{"n_layer": 8, "d_model": 128, "n_head": 4, "n_kv_head": 4, "head_dim": 32, "d_mlp": 384, "vocab_size": 2263, "activation": "tanh_gelu", "norm": "layernorm", "norm_place": "pre", "norm_eps": 1e-05, "positions": "learned", "qk_norm": false, "attn_scale": 0.177, "bias": "qkv", "tie_embeddings": true, "parallel_block": false, "init": "uniform", "init_std_qkv": 0.0371, "init_std_o": 0.0, "init_std_up": 0.0371, "init_std_down": 0.0, "optimizer": "adamw", "lr": 0.00194, "lr_mult_up": 1.37, "beta1": 0.9, "beta2": 0.99, "lr_head": 0.00911, "grad_clip": 1.0, "warmup_steps": 272, "schedule": "cos", "final_lr_fraction": 0.0, "batch_tokens": 16384, "seq_len": 128, "doc_mask": false, "train_tokens": 124100000, "steps": 7575, "dataset": "wikipedia_en"}
Each number is 128 + 32 x the weight over its row's rms, rounded and kept within 0 to 255. Layers, rows and columns count from 0. The size above them is the row's rms in percent of the matrix's.

# layer 4 MLP down (transposed), 384x128, rms 0.0933, rows 372-383, columns 0-127
size [102 100 100 111  94 117  86 108 112  93  96 105]
[[190 161 175 118 119 145 157 100 161 124 145 119 108 109 142 112  74 127  90  83 139 127 154 161 157 118 142 125 128  86 115 147 121 144  96  74  93 150  98 173  97 201 110 117  98  96 102  93 174 123  79 156 138 154 110 138  85 147 116 104  97  99 106 192 122  77 102 144  99 177 150 108 157 111  88 160  84 124 139  84 157 134 128 120  78  61 127 134 142 163 140 142 163 110 188 161 128 129 126 148 186 105 153 142  86 140 164 152 170 115 140  55 151 153 161 109 124 110 192 157 179 111  48  97  99 131 198 107]
 [125 217 147 132 184 156 145 137 145 148  99 129 157 122  77 175 134 181 149  78 118  83  79 115 179 102 145  62 149 115 130 160 123  95 128 135  96 150 188 136 125 102 133 138 107 121  99  78 180  91 153 124 159 121 138 126  97 124 137 199  67 114 163 173 109 104 115  99 188 175 106  22  36  72 146 166 122 195 123 164 142 121  67 123 131 105 134 142 139 139 126 132 160 133 151  98 101  87 140 143 133 117 124 104 111 129  75 129 157 147 121 123 104 134 145 150 122 125 136 161 146  88 137 155 154 101 109 126]
 [208 114 128 144 106 107 110 117 160  95 131  97 155 148 134 145 127 109  98 158  20 109 126 117 157 156 106 110  80 129 138 114 168 136  73 172 135 155 106 124 115  97 117 120 125 190  85 126 177 130 130  58 161  89 131  99 124 148 137 138 108 159 109 141 146 152 101 159 115 174  83 142 120 147 148 134 108 149 128 102 114 133 113 136 119 135 131 138 171 151 107 135 147  87 107 130 111 123 129 143  40  69 104 131  88 116 255 158 104 171 109 164 145 146 123 124 107 129 111 129 164 132 126  94 176 132 116 174]
 [ 88 182 160 139 135 138 153 100 143 160 111  84 105 139 153  86 151 159 141 185 105 162 162 118 129  79 129 134 126 146 129  43 153 136 108 127  68 169  90 156 184 110 122 129 141 118 101 155 101  94 167 179 154 133 150 136  82 171 114  85 134  69 137 136  90 124 100 132 141 135 118 102  92  71  64 148 102 134 116 106 160 116 190 117 157 155 114 118 128 130  82 124  79 120 145 149 124  75 122 146 139 141  72 157  99 152 135  96 174 143 134  37 208  84 135 161 150 191 140 114 169  82 134 168 107 107 142 164]
 [145  95 132 140 143 121 164 160 120 111 133 118  94  69 106  99 102  73 171  57 100 152 132 130 117 127 101  73  97 127 136 149 178 115 137  61  92 135  96 166 165 195 168  78 134 136 158 195 194 141  88 181 196 105 141 122 122 152 119 108 129 174  97 151 199 148 119 139 131  80 191 151 112 102 119 135  98 124 165 117 133 102 105 134 130  89 110 148 152 120 102 140 185  93  99 139 122 145 136 136 106 188 108  99 153 194 123  80 112 168 174 108 110  71 139 113 166 120 159 138 125  76 135  74 134 138 154  97]
 [148 153 129 112 176  83 153 142 102 131 142 118 128 140 149  91 133 102 138 182  46 124 131 129 147 119 124 110 124 113 127 121 114  95 172 159 105 162 170  80  91 131 121  85 149 153 115 172 176  98 133 161  76 116 133 112 149 130 183 122 117 176 125 113  99 109 182 115 173  97  85 169 146 144  78 126 113 181 110 132 140 128 107 159 136  94 195 110 116 130 138 135  96 105  56 127  68 154  84 129 219  35 111  86 121 167  54 114 149 150 173 173 126 134 140 133 122 134 164 163 156  57 153 147  98 132 143 149]
 [169 156 109 176 129 107 181 174 116  90 115  70 136  99 109 152  79 108 117 185 188 129  91  95 150 137 114 118 133 112  96  97 150 132 172 113 143 159 112 135 115  99 129 159 107 146  59  79 135 178 117 143 107 122 102 166 168 136 162 110 153 199 134 148 113 129  88  89 119 132  55  75  79 146  77 124 126 122 158 104  97 140 155 146  97 130 106 139 182 158 132 130 114 182 104 144 100 108  93 108 150  78 191 131  54 136 183 120 109 148 182 140 166 182 138 125  79  97 189 158 136 136  75 128 122 171 125 116]
 [127 102 112 152  90 144 165 103  73 140 165 104 105 100 115 156 167 115 164 121  47  52 165 148 157 141 135 147 112 148  97  93 142  94 104 132 118 117  96 161 139 133 117  93 134 119 129 138 127 134 137 153 104 152  94 158 175 151 138  56 171  76 139 126 128 153 186 152 125 130  98 115 164 161 160  79 109  97 147 171  88  69 127 181 105 119  76 136 166  95  97 104  89 130 109 192 171 149 141 102 137 135 168  99 180 151 228 140 148 147 120 139  47  87  86 127 101 159 109  89 156  85 149  92 129 128 113 122]
 [140  71 119 179 120 120 132 106 131 156 208  97 154 161 152 113 106  96 100  65 117 126 130 132 116 196 141  95 137 144 112 133  79 108 125  75  85 176 135 130 129 155 141  82 123 149 143 170 159 147  60 143 154  97 103  91 113 106 158 123 106 129 170 126 162 111  90 121  70 163 125 178 168  53 113 154 143  91 142  98 105 152 160 107  96 161 135  77 100 105 162 168 190 107 124 171 101 137 137 152  64 155 140  92 124 111 181 140 108 129 177 138 100 140 140 120 142 137 191 106  70 102 142 164 151 176 147  59]
 [117 154 161 108  94  81 120 101 115 152 132 162 140 146 177  73 121 133 172 147  98 140 127 120 139 157 159 111 135  61 195  94 108 195 111 156 111 128 117 167 178 171 154 115 146 146 181 126 170 145 118 117 113 122 119 124 120 112  66 170 161 127  99 102 125 144 174 161 125  86  78 125  81 117 108 155 177 136  84 161  58  80  63 117 121 170  84 169 133 135 145  88 157 126 156  91 156  97  95  91 145 149 102 146  87 179 122 156 134 131  92 174 177 138 157 105 145 174  90 109  78 125 140 114 162  56 137  74]
 [ 83 164  79 153 155 100 147 224 100 129 106 133  91 131 131 129  90 108 149 157 115 116  78 202 114 135 116 168 159 148 158 153  89 137  93  74 133 121 101  91 133 136 148 113 117 178 102 151 146 159  92 146 121 118  89 128 150 169 158 107 155 178 109 128 147 178 118 122 141 106 127  96 135 155 103 157 145 107 128 110  35 155 106 189 118 122  82 125 108 130 119 100 115 150 177 116 138 124 153 157 151  95 195 147 111 194  47 124 145 136  93 127 139 118 142  75  66 178 172 116 134 145  72  93 103 172  78 119]
 [149 126 135 157  97 140 125 168 121 118 120  95 113 104  76  95 126 120 124 137  91 109 144 255 150 135 129 176 176 126  56 154 155 143 113 110  60 178 137 145 161 144 136  89 172  81 161 150 166 146 112 116 140 147 156 216 107 123 188  96 116 144 164 115 107 138  95  90 117 148 116 201 131 138 112 167 159 125  96 126 121 141  98 118 173 111 135 112  99 139 140 104 122 140  86 102 137 167 129 101 165 120 117  85 110 100  79 127 160 147 142 171  75 141 101  97 110 179  88  73 169 103 141  88 170 138 127  78]]
# layer 4 MLP up, 384x128, rms 0.137, rows 373-383, columns 0-127
size [101 104 105  97 109  92 106 108  93  98 101]
[[134 150 131 125 131 161 153 160  94 169 117 165 159 171 103 139 169 130 135 121 129 181 148 119 100 160 231 120  90 143 129 114  93 106 121  77 103  93 128  89  45 117 134 113  91 173 131 142 113 169  94 153  82 172 110  94  91 131 127 123 171 122 149  81 132  92 156 146 135 195 136 119 105  80 101 123 193 142 149 101 131 134 117  99  70 123 138 105  46  90  82 133 141 157 137 142 120 104 106  66 186 128 131 170 183  92  94  66 192 128 148 157 153 165 130 174 125 136  87 132 148 119 110 132  93 137 154 109]
 [136 160 148  98 118 108 154  64  87 149 175  47 121 134 117 118 144 122 122 147  81 132 126 126 125 139  99 147  52 165 138 105 177  97 118 135 109 126 103  88 138 151 140 102 143  72 186 115 119 129  96 126  81 184 130  81 122 123 135 129 172 167 115  91 120 119 134 100 119 127 125 174 235 140 107 118 230 139 110  99 131  85 136 135 160 143 110  85  93 231 141 131  95 139 174 143 125  89 130 118  71 152 153 106 124  69 159 140 137  97 142 166 131 122 160 129 112 121 107 105  87  96 126 123 126 146 191 152]
 [ 94  98 127 115 160 104 150  95 102 166 134 117 132 121 118 145 139 146 111 210  88 116 105  86  92 175 131 125 140 144 110 153 134 142 166 118 147 118 134 129 107 147 121  90 144 147 172  81 124 153 143  83 125 137 111 150 153 131 151 158 151 138 138 126  97  74 152 171 158 159 164 128 122  67 106  91 170 136 169 198 142  64 153 140 103 182 111 103  79 147 104 165 133 153  64 110 127 104 103  80 141 108  84 154 222  62 133 170 134  94 120 194  65 116 137 138 205  69 112 141 142 122 110 132 180 127  91 172]
 [151 152  77 106 104  61 101 202  69  97 130  80 152 107 131 175 169 141 124 165 111 123 145 135  87 116 200  73  97 149 195 124 128 120 219 119  96 101 146 112 155 134 139 129 182 121 159 152 168 132 124 144 131 131 108 134  78  74 106 156 169  86 127 136 121 172 162 150 198  97 134 126 130 132 108 121 144 158  63 121  86 106 139  61 136 145  87 147 132 107 155 113 111 126 160 120 188 134 117 116 140 122 164  75 125  54 118  95 132 142 155 122 148 112  88 109 128  58 152 122  73 131 141 151 128 114 170 134]
 [119 122 120 111 168  87 158 147 101 194 102 122 126  62 136 162 151 161  88 148  75 182 115 130 107 116 130 151 128 119 149 115 124  98 140 152 131 127 173  78 140 124 173 152 181 163 117 114  99 184 165 129  96 145  89 143 210  71  69 158 112 134 140 109 168 188 116  25 121  91 193  88 157 158 111 110 118 160  51 140 133 146 117 162 121  74 113 111  84 132 128 185 169 112 119 107 132 113 128  86 121  99 141 135 139 120 131 127 159  71 131 122  91 124 171 147 167  75  97 141 107  98 122 111 121  77 121 141]
 [135  48 118 127 119 190 179 154 162 136 138 138 134 119  99 138  96 124  99 121 112 127 134 118 149 109 138 134  84  93 126 130 148  80 127 139 125 182 159  98 156  89  80 151 131 101  80  46 142  87 113 133 131 134 142 134  97  83 175  85 113 165 122 147 120  95 127 123 191 197 181 162 134 130 161 125 118 155  38 123 172  92 117 109 168 139  82 171 115 155 118 106 139 163 182 143 179 138 140 137 148 125 189  94 120 152  98 116 169 127 108 142  59  94  75 136 160 119 196 164 136 115 120 103  93 105 171  74]
 [120 178  84  92 130 119 134 120 124 180 120 125 163  93 110  80 152 112 113 138 102 161 136 128 100 108 143 158  90 188 196 115 165 155 119 122 113 151 115  69 134 173 166  63 188  99 122 162 117 163 138 203 141 124 144 130  83 106 120 154 123 184 115 117 147 149 126 105 118 157 125 167 179 140  82  99 147 129 128 155 146  93 217 124 153 172 130 121 105 165 146 174 127  92 106 214 127 114 135  62  97  77 143 180 137  87 145 123 137 126  86 151 184  86  80 104 112 135 149 169  77 177 130 119 138 128 114 103]
 [101  60 147 164 147 167 166 127 142 182 117 194 128 166 123 152 149 166 159 166 116 123 151 132 129 139 177 104 111 143 147  70  86 121 128  63  81 152 174  85 216  36  78  89 131 142 152 117 105 175  90 116 141 116 117 141 106  88 123  71 128 145 103 125  95 102 101 159 167 113 137 135 124 210 154 122 159 133 159 152 155 130 126 104 167 124  94 119  75 162 190 155  96 132  84 118 133  89 139 137 139 119 120 148 184 118 140 101 101  94 126  84  59 131 140 163 110 115 120 140  97 135 144 178 114 134 163 146]
 [199 101 126 129 101 104 190 100 150 168 152 124 178 133  77 180 115 153 113 175 120 154 161 170 136  93 118  90 134 185 145 125 138 100 117 102 132 133 113  63 151 129 101 105 168 133 133 116  95 107  53 145 110 140  98 105 110  84 135 122  65 126 190 146 112  93 103 111  96 101 134 140 193 137  82 158  85 138  88 104 120 161 124 172 200 103 143 160 102 149 150 156 142 177 136 154 109  61 103 131 109 140 185  57 134  61 138  86 147  94 134 106 137 121 141 128 165  91  73 152 105 112 104 162 160 139 149 157]
 [100  51 119  74 178 134 171 128 109 142 143 148 127 173 117 133 148 112 172 101 116 168 148 136  93 155 169 124 117 166 103 120 131 146 176  47 107 149 131 129 140 143 108 135  63 124 148  48 121 141  84 101 165  77 132  70 108 116 131 180 136 148 109 134 138 156 143 107 107  77 147 141 143 109  75 178 218 139 147 106 144 128 137 164 147 177  98  96 120 164 119 128 178 160 116 142 133  79  91 198  98 128 144 152 179 139 124 118 126 145  73 127 136  43 150 131 119 119  57 150 112 150 105 139 153  87 147 135]
 [136  86  78  98  98 167  88 167 140  98 143 113 179 144 142 134 132 133 161 190 101 159 165 169 130 151 137 137 110 155 156 109 134 127 131 142 148 136 139 125 156  72 114 135 143 150 121 113 126 178 131 183 101 136 153 148 143  79 115  78 130 130  73 115 150  50  90 145 197 155 112 175 153 106  88 180  94 160 102 210 155 109 148 121  79 179  95 139  52 140 124 137 129  95 121 144 111 180  81 152 141  97 147 152 101  91  63 131 125 132 105  85 102  83  94 140 126  69 130 144 149 166  84 159 147  97 134 195]]